config.yaml
num_hidden_layers: 15
positions: "rope"
rope_theta: 1000000.0
rope_fraction: 1.0
parallel_block: false
init_std_qkv: 0.0192
final_lr_fraction: 0.0
Each number is 128 + 32 x the weight over its row's rms, rounded and kept within 0 to 255. Layers, rows and columns count from 0. Numbers have three digits each. The size before them is the row's rms in percent of the matrix's.

# layer 12 MLP down (transposed), 1024x448, rms 0.0599, rows 527-598, columns 0-63
098:125117110075140141099180119116114164145114139126162149148167123091155142173131158113115146103179151156115127097150111124135240110117137095097106147101164146095096142177114084139100113140096145
093:178145100117151130171127117146141127182113138097125116126141132156020192157099094074095169105133152177164161125021099090100062143156135081152144141152099137150177146113158114052125097095126077
095:119111141084090168107133113121120148179197159090149153130118141204063159120054182145112168058094175126145066170149111062120161103113110155119071151162156095145132130202108134109138112089118144
096:086149149117151155092119106110119113103122076106162135109078109109130126083166164122141113111099080140120106209158153162019149101107109141093099155138095135106150100120179102145142169105128103
104:081096179140155080194139096178114088160091132152135115135141139088129137181085091152160113146122135153102170171122126124123077132127117124091105085108148113179096126152104120147095134107084153
108:093152103128155118071124123085135169128139153130105138117158117127110147150117162120098128119114167158120132104120096124137101139174104160127134117102094155100148106116145103128136149151158177
091:124073107144140096085140125104140092066146140103135104117169137135106054137131112111138120114163132158139148161057097169127064111133110117122118093145121120127155170122147176128139117194173138
095:146117158113143108131116119124180127088077089157111162149168170171164109110114119080142052163097099186126090133091092139100096166115177167159146197112122097059109154142142072092123122052099100
096:143169140098166139155117142121098107150094102120096146202144153147117135125163134123095148101113142111141135142195174129111065109108068107164113220151125148139177151081157112095110184123149171
092:143215073120151109126105143174184176095113088118125080161127156160112094191136118076136216169140088160076119158148131114080093102160144174162131112119134135128152132089114139142114113121104124
104:129152135050121167048143197159156161105123092154099103143150053176186143100165107067161141122107104176144179143095144128098129114106106186134148105112099149167112124104157169107125150102132101
097:157134106143138149095107195108106140139076113125129088125139166161153167061178113117136133130132134140139116093065095192109144100133030130125120162121113152132172148150051142186088203148089115
100:174132097145140144097158173164132134057209146062164129059127156108184142201145151186094115114108120092148137134156110110106255146181132129112136111114179139177122109068156149117099102170114156
104:154159136125115130132131113123093091105133173023137086115093109117117100180149161134098130159098123148155105103110192155164182151111132111127149135118124159123130153171100098122138100153156179
105:159108126106109143120116177082125200091125173141044142091129145130061127089126097210116125144110122133156178156141111145054104107149134176151088088081126166115129141105175151059114153100126119
101:106124136121085180150112092122170166181132116133072122052123106131162140189078110110127110119093090158142149120096157113086164192159089124100159081120171107068083124093160108193146081103061145
097:151122205087128084110120142131189118144128090149196118079128159166128116136112107139116186071136218110106120115150120135136091142070138145155167128109120125123142167143102121106194174079154172
104:147170116122148134094121109081129104173147122093092118148106130110089110178082123145165094145197174133148133150162222170148180133078131152121156237141145129152201086183148160120112090124127185
102:097078134173126141179094113152159101135128087108086104092092138142130172083070118127147154105117078146114107155144110110144136144059136193100117154156082151139136114089213104124168079152124087
097:099139145085048173168115073186120173145160108131064101143099116149170093143095134113132154128125166216106139163087129108060136128139124067140169087101084117107133145125147122154120145117112161
102:166117174105130177109147202106185198123134128080174145119138118101149124144153115156100125108119066135148118155131092149124138058101175102079131123133111146117075090129111131159116218080095092
105:125064115104130115177139117123121127133150160146186117126109142113131128171108138152097128162137142167118125176106097134141179097116134160094133135135153141160131121116104095205051085144151142
099:065098165090118194101126119132112182133078063135049157154157132100087096125083055151097143112094186114097153131075155101157186125142147134132064073145145166133192145180152105140100082142131132
090:139167165112098141116142113168132159170094151172147110113128132168167105112073153119145188131129152143132128132180170105166091084177112127138144092165086120142125136125102122172116164157129111
101:135154084167148125143151121068061145089106145144151171085102136106191141150150144123110133153190087113110122078125116089153175175146116085135102088108115155111107162138098120143100144148082120
107:126058127112124129163159087095131112088108084140137143143158129080106134101110158186155102171103178167126136066135161090066091088153109109107174108086150095122133104188093175146138182073126121
101:098098163128079106166144042119103065148157082146125138119149103137129106137141168109111145143169139095188081171147116170103014086131162109086126083119097160133127206124096150173111111120088097
096:099110124108129112091146112097110197111119132055163108121121131111141127172102086065151118115127140109108157178146155127099090152139116139152140158120170140121177095095209137126129085168131165
102:137104112129155130128147163090144156179110127159131199137097088140153128122169123176118145110130154147129128078126166090137155146141152131130115147147137135188142125045110159068148130106147126
093:099073111070086131194106121159124081139113116104143108184120124132084142173119183084175152165137154171111107168076133121151156159091152089177135052152131115192129149137170133101123127160069133
101:171118207119138134169035144191164125197130140118141167089139167090125111150123098140178108125097104138114129180114153185105148125067137143182122134139163148103210142163099118180128158062112095
102:148154162070136153190087142154170134191077136122131092100143102104048115138148101131083176118153090126111133144169143155109207157042080160120103153095145121143140164087123119097071181154144075
099:169145152186148107094123194112059102114070130131136198119096125112093147137127149145140126116095157100147138078148151123168116161123157142142155100080135121145111141160078147105135127149128084
098:119118080160099086106143110152112160124150135090073151186144114084167124153152145097150173064150133102136122131098111134124044148157128108146104122086131159126124169050109127115147116106126100
102:145131149150125128164168130128128146150120148140120110107129135079142179051160157108149154164169175141107114111160155172108165113131156059167117107123151152147140104141139158115092132096175157
091:130165123130081143061180118071143092083090122121048092130143142101139153156127157133175140104101158173112130135108119124154197158176087110152162128086154126162092117063167136114159126109143147
092:146137169183140175085130141167154091110102185141128137091121133115165082170162164118105046131145123136092127162143067154092000109107199126135206122151136115143131092133158140114141144140167156
088:084126087132106142173128075125182074175116099116075139155103139142179158116142120157186147184105105103118101220144151084120116109104108168135088136185112167110143089132092143112132128088167132
102:172139130106137130149184137068135087136157102128170157133109102168142161115043167073154106093079166091130066089153086102170148125142092106087145110121101177167152100142137152107116086159156134
099:167093108137126130113091152070178208118134091182110108097087070108079140119159101140118163103147141141139142118184175152165195119054098148144116148122127148121137114146205114118146174178112141
091:118134126144096100128055148112150093183123092073060129131137096148113160168118095122129105155118154158143095166120175098108033172045179143122155194097106104125141171112129109071121145102093111
100:115073144111087158172178097139197115144173110103113133104114099182078125144177152132122110142177105131185150119163099121058057153164148099138137165150141086167113179159085110139068111121129093
093:119144101095132141153128104112174120102157066142117134098093120131144131138132149099156128110109124162145121104076114072159074066136155077158099130123090109115120191127097112094184063067160140
098:133157126133089141121119100078185135110184149111107070154124097065163152082101105118158066104135141173129145154166111112082222112108134119136164153123133140147167142049175082138060162130151122
090:171191062131160134110161155171089164089143117182147091179193147118126193096133082139091140156151133146117128126158155199130087145146100159120150130132072174115078134097084126041059132141116165
100:175114079187135179078196125101176083105077186147174206154129088098095177113185119118149128058162126169141140086175101154178084103119115087116146150155154107069096118193123143194136131158108128
105:141160099103160121118120120151146168139055097131125116113143134188139144143112111171128148081137097099122110136125142147125155037100116137110138132133138173110075129220184139114101146142098094
099:125111115132139123070117165157160152122121147149044118161131097123096122144155169180172151164173154149180094061155106148201134199130141108134152110080115118127115148135078084079173114147151140
090:116130150082085110139106104135137109178120156166041135138108137141127046149111145106191152110142127139118117116137128159189143196185125138174117129121188117150150096135167096131068116088125105
106:049094085164139121150169102145096135152143091131098147148122161100096131105099125055108128106079074067081136157113134124170126148073132104136186117087141162078173138071175086116117112095179141
093:167112152196111180145127175162111148144139177141173117106139150172159110143123096072145129140148093071156155158152118114155089101154090162131169160118105122160082118160152182144132102124123148
113:171123141147168098145119112088167140159100130139102110079131162100117092166114210111131107176166125092132118111099171165189112114081144126197157181113169111108125120159117144144139158149152126
107:158113128130073157085137070104132124135183149178176085130121173110147108134128127150074144145191080072125161118120141115079122136129097143131138122158102149147125147150123150116174172096174079
098:150131153131107137135099133097171127156137105166126132147160110060131072064125134129162098148127191113194145128150141084146141073090087102163153131079175133146064116147110149126133100104113140
100:083092100143138141153192073114085158161098158129115113156170078087117143122088136168157189150083207123114112090120139139153107195121152163050077141131148101195045151161162143108120101120128120
090:078126135132091114083125131060166140128155120139135115073151141120153099101140130145134106070141136152085135133180126100129079101106084135124136092063176170173072179067108115144132062127124160
101:110178168102112197053104119100127167168131151087130196182103074090094141143165138134136154185121117160172092113123141155099127140114108171128168155151107157174123162146172120132139104122105113
105:137102143145071105117124115125128143119131131117141108124093163127088103153106141176100154124056141121155127127112078143138083081165144179121080148096099094140158120155188120150204099201134143
091:145138119161158126111088117101120139117123163148099155073145152117109162168111146120206165166117151145094098112127183125180174197133182119130058112126127139093086091162106077153151139100129138
101:142107136063152168109166153158114147115129118151092195111172145144107065082094114116153092161113130105095162150146142091059153125151124130104095180136105100108114149076127170092091127167148158
109:162105088139072080127151122130132145112156101116096157119169171124096117054110120118147168133140149109176132107130160126086037143149096139183117095186106116127075152139098094092104109113147127
103:165171127144136120123159146152183074137102144124179117156128076138157132157137108106166149108167180154139161089061147108089139127084140139130150124096214067131093111117155184118149160126167129
104:202145135150119078061104161060154109120196142139130144100106111155113178141121118121097100141135149063102116096090062107130100107129179106107139104161138146102159149107130099178123119093095060
100:155086120102092058122121129127081186156143068143081166162169127185137150231124162144171139115097159144090074067108131093146073150121120151106133131126136104142066111094134142131174121210099133
106:091134124124190098151167155143109139189166101119133131144128182110104193113203089066120116050082121123137173050141138158170086149129137121098157132133127135086102120109112145177131038151144144
101:080107081127132109042147123178053159166155099170113102183158173127139134168142148144109138130115086090163142119087131136165186081147105173157108117132139142131131132151161129167126163167130130
105:143163165145128126103146140137148192121161149132078091068154100144100080136116147152150087150119139117127108137122064139163209117116120107172090171137133086135147174115187113148119149126128089
102:107157170142097131189053108085133115170117110147146106091184162120095159217137150167133159182109135100172134128123174149119185104098151147175143100086147102113173098121095116176140163129110212
104:137090127167122093133091176151121174133118162136137103130145136174121144144138093103142159137107127116070172121073124135214138040166146128099160122109133082115127101143133157091105180150118116
097:140094111128114124167144130132130101134129142139075169132120097127055136110119099156137119096179068137143157098144131119132165119077094158094131122172135116119111161104161123146147146158132068
096:094200132129092099104155139114104139105157114103139117158100134158140162120173168109140175146108079043120101111159163106155118099149110122128156105112151149102095103148096102156085118105114152
098:173121121134176172125098134135088142128140096109133166116121116094118094077148138081114108159092099147100148143170164127173134123141128164088139141129158113071082165122166129090116106147150097
# layer 12 MLP gate, 1024x448, rms 0.0559, rows 528-598, columns 0-63
085:081122169104152097064092156117145121083134122103108130137135158118205136115188110132099093145113158147133104128183149073158108141080145133123152122122143099198119130133129107167162118161072178
097:186119163127086116180136123083083091159157153104168149154155150113160115114114140104104090087131118118156134128115110102104180147073109107141215165094172151147116096136121074118165151149135110
098:096132104154119134142110130128107094137150110077151180181170131173137103156131146116119017144095065143144128138115162152130121098176085117158129119168125130113114124152114120087096181177123156
107:183127135149124185158158115154176135135119106087100107076163148144108150121115088110129189151116131190157140112048114110113118119129151089150155174077128033092124145172155134088100202142139097
104:109090167062150123215140149115123062136120142147080137120121159095140080143154078135139109159098182151152123080139137144160170108140155178157131173130154125099076129136074106080174120111155156
090:152143115134093136157115181184136160194088142176116087128079111093153142117102102190122115141084139132125100078173162108163137148118149131183159173129137103134106132118143116099128139127101056
093:172127171133149143136105093126088124180102146116092164070117140085166135142129133145146141157148060149150136135120133136127121216213119153129144099141119123174164092164139149114074139122089192
093:123143119149115108118174055129094157150120069097095152207126171176089123175171169129161109104083056179159098159164154165168127145115131160169116127133119117103062178134110160128114105085165205
093:095065160072090118117106141101094136142050148163134110146129108112179133149128135087097102162175125139096181086076146130112151131115171055086107140104095129128161063126127105092165103149193114
103:156161114144088173179133127112176136142111155058139103121113097134103151138140163139110128139167111125166176165128065091127151128102142131153119177154092082155126098202112162128137131166124120
097:161123170154114035140163141148156157154154098091126153135123148143134159080178170083207117113109138224103098136093095117124102150131101178141098133109157168112085081114085145166103143162138174
101:111157100157175107107082127097083073140152178127134124195041096114169131129145069149107134114145109142119195075159140134156157041167098095108131127117153140138039067100116099142114183201118145
101:152174064149114131114120106091142105142106100125091139131166164125073126119187093134154070160125087136186121187083136125142093145150135118133162176140157026168170140086161121161137135155126152
110:172132136075077131114160132168126056156096154108173145174169124110196169153113147096175124128174162110156097103142156061137155143070182099141114122145062101156126184184170083095125085108122106
100:147124125141122147206110095171140122132124092063097150088123135103182126106122129102177132102110052150154168143110145161129109168126158164092160157135116152124153102117136159116146160092152091
101:110136068095110094082168109087180136132147111048166099141077076107117160125136100078110090165094109125159184140074123135129122124165178124171104152145098084163177116141092142118123192127060139
104:178123111121110143098149100088198139117140107142147160132114063159111113122137101128137101126084109105111116172135119130126137148128101169158127164107108103150159218164132074090184107074133084
105:123064094145177116148169148150153030101146095059122133143141114097175165129126137196045075167143081157165110101159116111140114142098157094136094151129129135115120149153124140137164089152093183
089:105138062070106120116155095167131092133090135082145114136185193138102141169175137156162138099131119185125122101096176106064132168144130134137168135153102161178150133114177156083116187130106077
100:177121155133061163158119171158089084162119094125153134115077162157177081146140100125173143134142113094136098108099123108091097130119177109111153085156129074184135121126143049142142155122063135
105:120130152159107097190179149163117116129131127119134072117128112117149155098158152113146085100081168107136162143126156015120173159105131137126099122093150112096128164103147102150166095092144128
104:120186089130100085122144152138138121125118098145156094151124100126141147091114098129121149116130129147110179096054176140143134110100111160118196113143153175136136180171144162024159125155139122
097:142142115142113070132119129087122107078196067164113096151081180130091179113127096165081123126119113137166141104100067126114120152099158132090073130110123081099066106150126104113121107168126070
101:187086130104106157200125136153101122145141142156135125116123128150122134178165165105123148102143143098180096113100178140103124111116114147143069080099123145074141114174143130155170120175138102
101:123138160116121136188158130112035133127154127133106122131087154126073126110162106100110103145093106134068121093205142124139108178139092133119140189146064121122129107107123129169126130140097105
104:143172129077107124129094114116148158077081084122142134154122150166120107147135095118096132114081102119089093128100126056127113132112121119161177077096130122167193099088129089087152082118149167
095:127132142123189104121096167180112108157112131137149150081119152112104130102177164153118157105133110104168144130184119108150175158079158106124173113088099095152137126095138142098131139129093134
108:110101139111111114128128093105126125166186164095102121149056142108103131150136071154076069174173130155161143126076140116086074136175108109145162108119123174123136119154120106135130171207113122
096:123146146132158143101071119133164134126120117144136084155141095146120194105158091129094169126118109104156188112146171157080090089141057141178112135119111138102149103155106138125165158153131167
099:156080119196175128156147122090151129104117148073145127091099096127101184121112141088171150167139143088109132108186148123109082172116152221135098164189140140159160136154114190116185173130148135
099:146148147123103105178083174081146094206151124101079110081051091142106165122118108140066130131144105144136117098080122124107128118078118114114156106107157145170143152125163092145151153148085113
098:167145097166088129087127170124046129083148131111088115150150113143154134094123103143130108152109088107110101149152085104142121098143137128151122122166126023077136179167118133055209122205151126
096:123096123143146136148107134189136136159133140097069155172085090115157142159174059104139090161123122122141129110150061153148102171176183133103109135100139113142102129130197132049143106111143074
094:138111063155048151132076130134101127197163143106127139140082108151144155155152151165115075079116115131110181120104198133129073124160148148147161107132113103132101089133173148103114197126138096
092:149137062131198094091145174157118133125150139147164080129104130130170128137105158121115108118114144136137132113122160183115149124080136095090181139078133112131153142061115149126101151173108145
099:150109110126099167120182114105183150124138136158083099167094169059110099170115110093130103116123153126113163176071108159086145100083150123182161114122121039153151068134156083137173135130123133
091:209137162128103170147120153151106102072134092135155156128107108152128163160102124094087113118127096126120148093167177169179127099128134102172184127101171117179131148043105065130167196140067086
095:125098149123112140123091103161091133131167167097163098110062096129129115127136077092126109137208096125120135122083110088089109132101103119136130116097135105159106139099118163101082168146104119
099:136158097097130195155164140136118127157168135063093154143124159157137098090137125119121132181091135095093108117074161112118106167175182124159125161193132097103123173109135089125150076101126125
086:172111133111146129138173095133188153092151130180125106108120150187123132111121174128146069148188144131172152133110121141139131186218118163197138130142130154154111145091159165181190108175107122
100:188155097079120107166058164194112122205152114092135088195106093117104120114129116124156075117073134083138085173062155121117113122151178148158147135155131113141135149114176161113171094064129108
095:111117063146107104124149128145142182079130121110139112070093139141110099180111088137127155155124138196187105131081112149173125118085107108145138141112095127131176190059115124133155117110153149
104:127154072098096138152091207113200155124194124078083150155106101094099178111152091146123128086089082116134120157087107147106174120155114138216129178106119102193136124102173097143045191142129100
089:110150136120182080060121140083161159101140141104102113134113176095111171106108117074105157112206136159127119083160130121159173131102116138118129168156089142083124123087138169123161112186133156
092:113116153117096146163110100120087096158166083146183107196103172129112064114156184136132133189150102071155067139123138130100053156165128166163156105110138152182140179114140132103095104119058170
107:075075146151219172166111150093118138117061094145116171128110133090132095154151108076211120107147150085132086122141158129131089155134114170148120141120100135156145112135129145164137121074110152
105:136117140179072194163102129113127129124128118134129105119123116157175134084154127111081118113176135143161076171129166086137093074115122159153178126182146124146114204107088142149136142126166078
091:107135153135152061156164151135126125138159088143119084141110179125111127135130149141147132159157188125119111105129089132098166188189164182093088144060135195068075197110150125127042088149147181
112:144100142064158128063183120154102099128153159166146077122091125178125108097119123150112058105049055115149108125102133126081119138081140126132122140136132124174102101134127111149090140142171047
096:101137117173122105096130137105086124128140121130110151089118137094137124109114067160118121137139155147137187167110114157092090090145076151136145137176174107118111156179076157133147170148176168
125:153087088170108144127113148144133146128131068097146100101128113154121052127172109144109119187155104147161108163072071109131127140120175130127118129115109115152177107115133087130167154095098065
104:135155094126107107147112139158097104115170100158097092125153129153125104186172077116084110080097134148168137159144156111103067144201075113183116177124156129154134222124160135145093127125141152
096:157120170113147095119102160112148114136138107139171109105160131093187136064127106101174109128126143145174120071168144054158149120101084114131141170121084085152100137144183114100160114173057131
099:134073168151094137141066135137094137061096107183119113167113106106148112148129128143151100102097127097105140126150106109128151105113210109101105125105141165154221148157172155165105113112152126
090:148108101103189146116130122097165155115186116147158148151138164123092133102079156091124143092148078149137116079143082122143184149162150065098167176147094145144111115050103124114154134194146149
101:168105133150120111165116140102162138049123134122134094106156105131077108126124131157195128106111141108149158086126147097100106091163174139197170221075203119151141071106139109081147159124097172
099:096080142157130102101107126127081109157127133140104134212096157083133120135135094124136148166086096157121096190144166119081149128153076177140164173139090064118102152165161083099068119157150183
093:106142136152108109109172087160154108093148145080094098127171079127135121154114153065086122103161022092208186138108172148125128156180099128125192131146108089119130161128152155133150157123108074
101:091124106108074071199149084172116092143188092111100154157125145148109122109130114147141141178161138138108123183092159164124117101185103055111206179152116115095078179172149107138089125061175141
107:103123146117055148157166138160032080142098113057107073146125158119127160172175128076119090088125104162106159136154161111123082156117139086101124135167118091126152155098159144173127145146090136
099:201158131115117099143138084174177123147112093163125151125096172138175095119138120106192108116128098142135117100144098103113068210064112141110151145130098113180163149142173130094060100069124083
102:148156144215168105132060131123108103147133173103112127169118110178114137126120144105101116115115097095198131156088123156118132136145166144123124118139079144130106132154149159179131145128165152
103:117101139135168142167101165095163100130152150157125114145138158099106126041167065078153040136119134096164125157143098136138111101124105173157135118135157179126149113138137164073149134110153099
109:085152133091130159125107149132187082176148086154151130211196118131116114145239083119147111134132084209121141129059144099140076197119149148128114144167094142108192095137132140117063083093118131
102:087159112168089149086123085170130073110147097083131073124089184090109107105140087098125139106173129141109062148130103150127120139092043147100104210121093118115116127097097199109144058130107059
101:165117184090074089167144141089167085112097108092119140131114062110206168099121140177081130111166165157060102120108114147112102080165129096169136069134165154139145125116142125145140166114142124
094:106098139112124149122125117137168088180108114106139142194102136118183112151139129142074108102058107110118067166076131130167117101059098093111029179136102126150130148144135110167136084146135115
097:112126125151150086084120126104133116124134128114129164097104142101085127077127129094136061147115134189138127166117208186124097139126111118159206179137098135135143112151070091133176142094110115
100:151102133128133163202085180113117155144144097129139103109079140111121127097162082129134151159151103106143170147173063176135112146118158136190090076195076137073087135109153095122158127125145149
092:153152103111193090080109165108137068151177144175097121116080147074123076125163143168183089109145098082189103118132114146167135117031155130157110153102111139039212136080166106084136098088110114
094:176133147122104152168137067108084119125148115080100142103120151159169158101129086149106173173102106126115146160111146070119135126176134153155110160154108117132049081149179130105118166155098127
# layer 12 MLP up, 1024x448, rms 0.0622, rows 528-598, columns 0-63
091:181084055133090157178151110125171159132126163112132134106078060132094080108116107138118123174138148109145151172055141134142059139176182126155091115155156071138123126139110101107105139094130048
093:164235137126120173108114143140096097132128140132140182143124179134179163099115107129144054153173137164116131119118131074117119105050186090165101107025090178085113068113122144132116176135043123
102:162126118127103089119173134125145121106109136161132120109085139112099122109112130176146163153138135120154152077125099148142154077077134129153176113128092172042164184115091156146119118089087087
103:090107126172159142145148159097106128118110131142167200152067108163130145115112117176101143161142070142152119170149096137146154113090115097104073156127082098133084056124144134130111099160141119
114:121150127102089172133171098141102134098092060161178080131109101197114128120106081151078129132108120104129069152100139157097119113124127085113147104196095098152132154095099130178127091122124094
095:046124124112052187146104112120139098162077100127145118087132124111138102133181155168169123189156133082124162138110143148136129149137133131172137114157138145130137121213102123167100137137158126
091:108121170106149151144118111157062115158099131088088090128127120105136120151153117107108126126146217097106180092091110108113102092165115101112170111216134183163158070173141137145115115201148125
097:106107106125078107152091139144133146079135154166112096082128129177129150100146103191122131190165052081114086095157111107165100150122120148109122126171135139114101116147124166093116067135125136
087:181074133137131129076134165091097100135146156120150143151136155052110107117081141149125104097102179117152175107134201188168151065149115169113109175093173109161139083139095146164153065156107158
102:119141166117109114129170130085157121146127126120064129103148115186168173178024187138114152137122162168171155052057107154091071172146133139150142125160097177069110128176143149192127117093113119
097:098114113202191099165078119112135127129178140107149145190111176067146125124096174143156123137159139148109075140121108140172168144142077147112154089194115141133124123137148108104115146140100149
098:134139114185129147119121075137163156158118101077125108118160148164130181101086217135168073099116118148116113152171144099144108134043111126113173103121058108160120148141186086126158163101064150
111:116086151093156139162096146119101138137216094073149072142122034081124144147128164135081172117169117139088150112145171109133127163151133121098139072142126184117146147158094107058141166096100131
103:115085123171115138120096066141169110141161088092196127141148099123151099170125111081143126160120162112124118148109128118186115167103120099072180115143124152131157108116096169155090157103104114
100:183094179103126103169136079153146130174171127109173119100113069116157090093117114137246129138141174144083089094136135112108154187121114179131139111126052099130155090138093129087104089083145071
100:156098144158119117111171075098150149166143080162171100158116137113091151079104131069124084091095060125106095148097158113089109082124125117166164125122168125147131172111103148132127127144153170
105:131153145101142113158128149154079159166141078063159118125090125156115125132105123113105142136132092090111092118169168114128142148119087093132131154209133140088157173126072162096045130155125194
104:104120120075130142134076089103097154105130134118082073072142090112103078143141168169141139085086101179135149168120109098151112078101120173150030144150113152128061065114104183104160113119127113
097:157158118161037144178115141084147138151155107149108115102079080109110089128120138138096063135139144148130152168143105102111077119152154171133130127126151061101145149126127155167156121125073200
100:094139168144139131143111152142143155124119103145151146126131098164180103148131097131135102159141101089134113087139128136109084151114167144103161083136085084083136123206129122135078106137084083
110:111125179166126129149201153163139078094151136133116151132107129063149154097127109170162145115095101116180135092112121078114139159122106168119113138101162160121142169145135127124186131083165136
098:116143124098177114191121136149162156120159128133108112148107181131082147162115173140129156211107094145124173139198109112150116124085131129140135151098097060181136098145071218105126110148073072
088:130100124134151137121127133123119158167178138089184120099121137119111180155126099089091094099135109129148149137067121136152073137102113147116098173095134130115148082147129110113166113089155150
100:164168113122190093106131107119115139134159169049124127182132178130126116155109139092126097149125102144125127116112160093111133152154137190114140131121091092117082180088138176080170123186080126
105:079157129103114087104152188147093037104128138158103139162103087113169185145120107144136101152138140162129120130105203152128134079091050093154108180156139051126105191099168115136096142142168140
100:142139130116088096085111049159162156145100104167159108124163111102127122163145135086131123121149119135129199127079163135089141108137096162142123145102131099111088120164102141135111130163139157
094:113124138136162150110110100152202127132094071176161122120111105106176060158142131156113143129075118143197138106073173127151141074146046129112104118097117117155088113146139067171074093144163148
099:104165109102119180121107159117117147090140138117136121126096085087211144179192121029119146125107120154164125142158150133105051113138133101113127106069117209134117123150073170101048155071140083
090:136185133070175084124088148134118173122125121129141197111156109133091086118158081120139120055099123135125191103203125096164106123145125161086077167144076117102133095044090131157120121130129165
099:172121075089084157147080124090100095092106099074069068116107132138132161091124128158088149088150165073117167066128114089156132127197114120071138094105200099114112160121112159158120112123136128
099:133095069141127107114105128124109025190144184137110103087127110158125139137134155173120149160146183091120055130121147094181168128103179204093117099117117104169149173179128146093202104114089135
097:070172151078150115080143081102101116168132190132081139139126100121106172085133149141175144123123127163146171122117154138163107171116095087089128136129054189127108067128185144090153156157171125
101:136149133147185093069164071071148132106135127162101122099180177152149094113107158076103133061066166061137151101122188121104080115085096122129148178098160098157121085129109110149078142153165162
104:184113164169101151083106094116182156108144145149132145092151136185155149137096100127155162122119168114094171105146161183130144092172128111176144085112097114176117089160165191117102081097081128
087:102098134104160038192085161175120188157163115151120139141125151121099096080159086107118095200100063091110105111195165145105131145108131127160100116122125165109142101145153085160128135084133095
092:129140061103106103089182094148083176140141088121157115120147095170096139114111118147125232087080108119146135128117146144172105098103084164081075115120168168130148138183109133140136108131163152
084:154118112107148113132137158160112134177084104098178202145172101092104089096074084124077127065137167122115126089146083128155152180166151102052177161132156073130162193107135138184122112122128097
103:116132139135123145092097100097108104080157180149119148099109125177116110114106145108158151138171112113116127138111055102115180110097151146140102104108138117123086112105097165131112105154134178
104:155150139127150149126134093128095159085178170059209142143128109121131106086112130075113085179086125176154152126141145084040128106134122088090101228141139124090149130119121106111102081108076136
083:187133101186090125144037138119077100153094117104134117151091078100129123133169101134154110147090126134120117193135143117125116124119112167124155101098119126151155108148132066039124165107092107
108:091116111154140171149175087049150161124092131174182122074168096074099106119185187133105148132131128181153151161150113107121085146153143172151113123156133162128194082159060160162158165158115167
091:094126135119162091107120106131175100106135150108135138126137166107145170116106118110121102155148093100130107093186115153147151150092103091133176174169101110138057125120144171137153126122122113
095:105097100089102128163150096116102139123153046076088148158067103133097103112113142127123133101135080131113155139087095176164100181126104113136126150116079193190060126117162138170108162151132136
087:164144055142154166117151171144104204131114135150120135156186166135116204156129117087146139128197120130151130127152187172109124153080137116114147143122077199112086088079174137105090139102155165
097:149139126138117176051109098112092064158136111118173087187081118090142095096105147101114194101112105113153127081122081171130146134112108096162200094119133141127145171189129086164082114177124123
101:107119084151165141123039134171161113106168130162146059094159146093156124113127123159130109140211148090124105150140110136121122180103142136111139181111117064153169197105112131065109118204137107
101:167130142155083124180076126125117170157113119131160057103145105126152103107128064122088068123141136135182115113108148087165083139127145137130225129096151100166174168111083130159165137115179090
088:187173131133154104100144056131124089145131161055182143112181085088172187101121172111128138136105086163182153081159134088127115127060118066145153165140100118093161101083066145065151146138113092
106:135112066145161094127140113109176083147150099097156122087143208130136130088145159166122112118125136077087114163122129159173133103135138134155121167067085117134145075167114120131099118196102114
091:066114175121099131153096176156155123130147137115105201163140114138127113140126121112168109133167078113160163104122134067090138170133190105110176117035114145157139190097100072116125090145135156
116:175134147075135108127093088165134175114071117144099162111214115083127162151119089180133125109160113095103125147092112101130151109121080140098093180136139111105096153067142093105177071145146137
105:116162080151136133143176066100120183190119176139159086157118134090200080159159160115105128139098095124116099096109170099152150119168072102132104147154149100098151089106125194138111077057099103
100:154117118141108098156102106147092121106133119090102134169140110167141095173157179096077060113117118173130131119100215188087091136122133119111139110133076177112117124116135177119165143179142136
099:168125120098117104101109163112147191116176083079168096151130138132176155191107078127126116117104118126137128095150148137210136167076127139168100118063143132084215161139102222158109148153085087
090:060118160112103147089120118035157189193120118117135146130135156115116104160153080146083114138169115139096138124178110104108160120146117148122133126110125161122004174128099127199110105145170153
100:055142175136173120095104162095154149174139084106126130110107124114183120218137154081075192161137165126124104165104129120162178138057128156139137136153104142137140125121104127155092099149135152
104:152144175125092142139128103066131211146137135106167201114110190118069114150142163073110101057108127140133105113169136128142153105123133146137166124138104098130134160132152178116241162147153149
092:132139103107157129129153130146184154098186152107134079104162127133152098120093182069095152104133103112149157058090137166075133081180119139147145127116147085156084124104141172139122182174102128
102:086136082075089105160178102150150095137071136174118159150135151123143102068107097173096130123152121148109098095085083163135142082140146135124180110082111133135114098107112166126129164125094098
109:096098103141098136103169107153112154100148110132102131108100135195132110119127115117124132105188112103105164153112111107128100152086142092134108146130116121088129135157112148158127093121162037
104:064149124079123136141121179163129161121084151141080121093143099117140097162136139147155144183166099090180153126124121112154074129136116085113112093085107104124149166102146136097114173127156118
102:127126164102150151174122136173099167032113144229164112168174132159158122135118075123135162096079118097125079131158134125078181118070134164102147168100059170115113217162102116129095104068094141
101:121119139112148136094202075174117154123101170135128134114174113132144106179093129097142117146141156197146173137051181145115145149119146156142142130195103092154163132090057162134160098135114164
109:114144158211095114162090127089091145144137068158151100142120123129082229105078124121145068104141138104134139100115129157176165173172098102179209129138097064196174111104093110135088080113131152
101:106163122163190134165146080137129175132132125113094098151092129117096097142157139108130155141101074136075126121096155159120157086148091160144149111207128106111089144184126132123094123121158130
104:150097104187083141150145151125128183100138144104106174186092169145101114135136136141153152140173153061058130170130078138104137086148122106132173076107158189148125133124097078135118067126079126
100:174085154092145155151116125125111142161109144056092113121187182108132099173130123072100135058053136118145108145126139170158158151104117181104029134162169117092084100156143085111182096133172070
108:193110119149134091095124135111136105106081148118150123128175124129200153115098087175113091102109120139144156195116120132164170117097098058134180196110097124124101120100113080192104143136171090
099:084162147080108117094153045101114154149110155186071092166085149120106069128106098162135119118153165128086164093147221036083131117136152158078077189075153159111109145123169156141090146133109141
093:158137139121164161175116124142160076156166135128127125077100132151140106134089182147132138134188130116092049100115134141060124147109146113134127083146173083048158142124121118098089096085109142
097:130159105137135073105142130150119158104146083156168110116160095140140138113100112141134133122141144108078089102163157134106126102137130048072119119147117098144126191090083129101182106125125185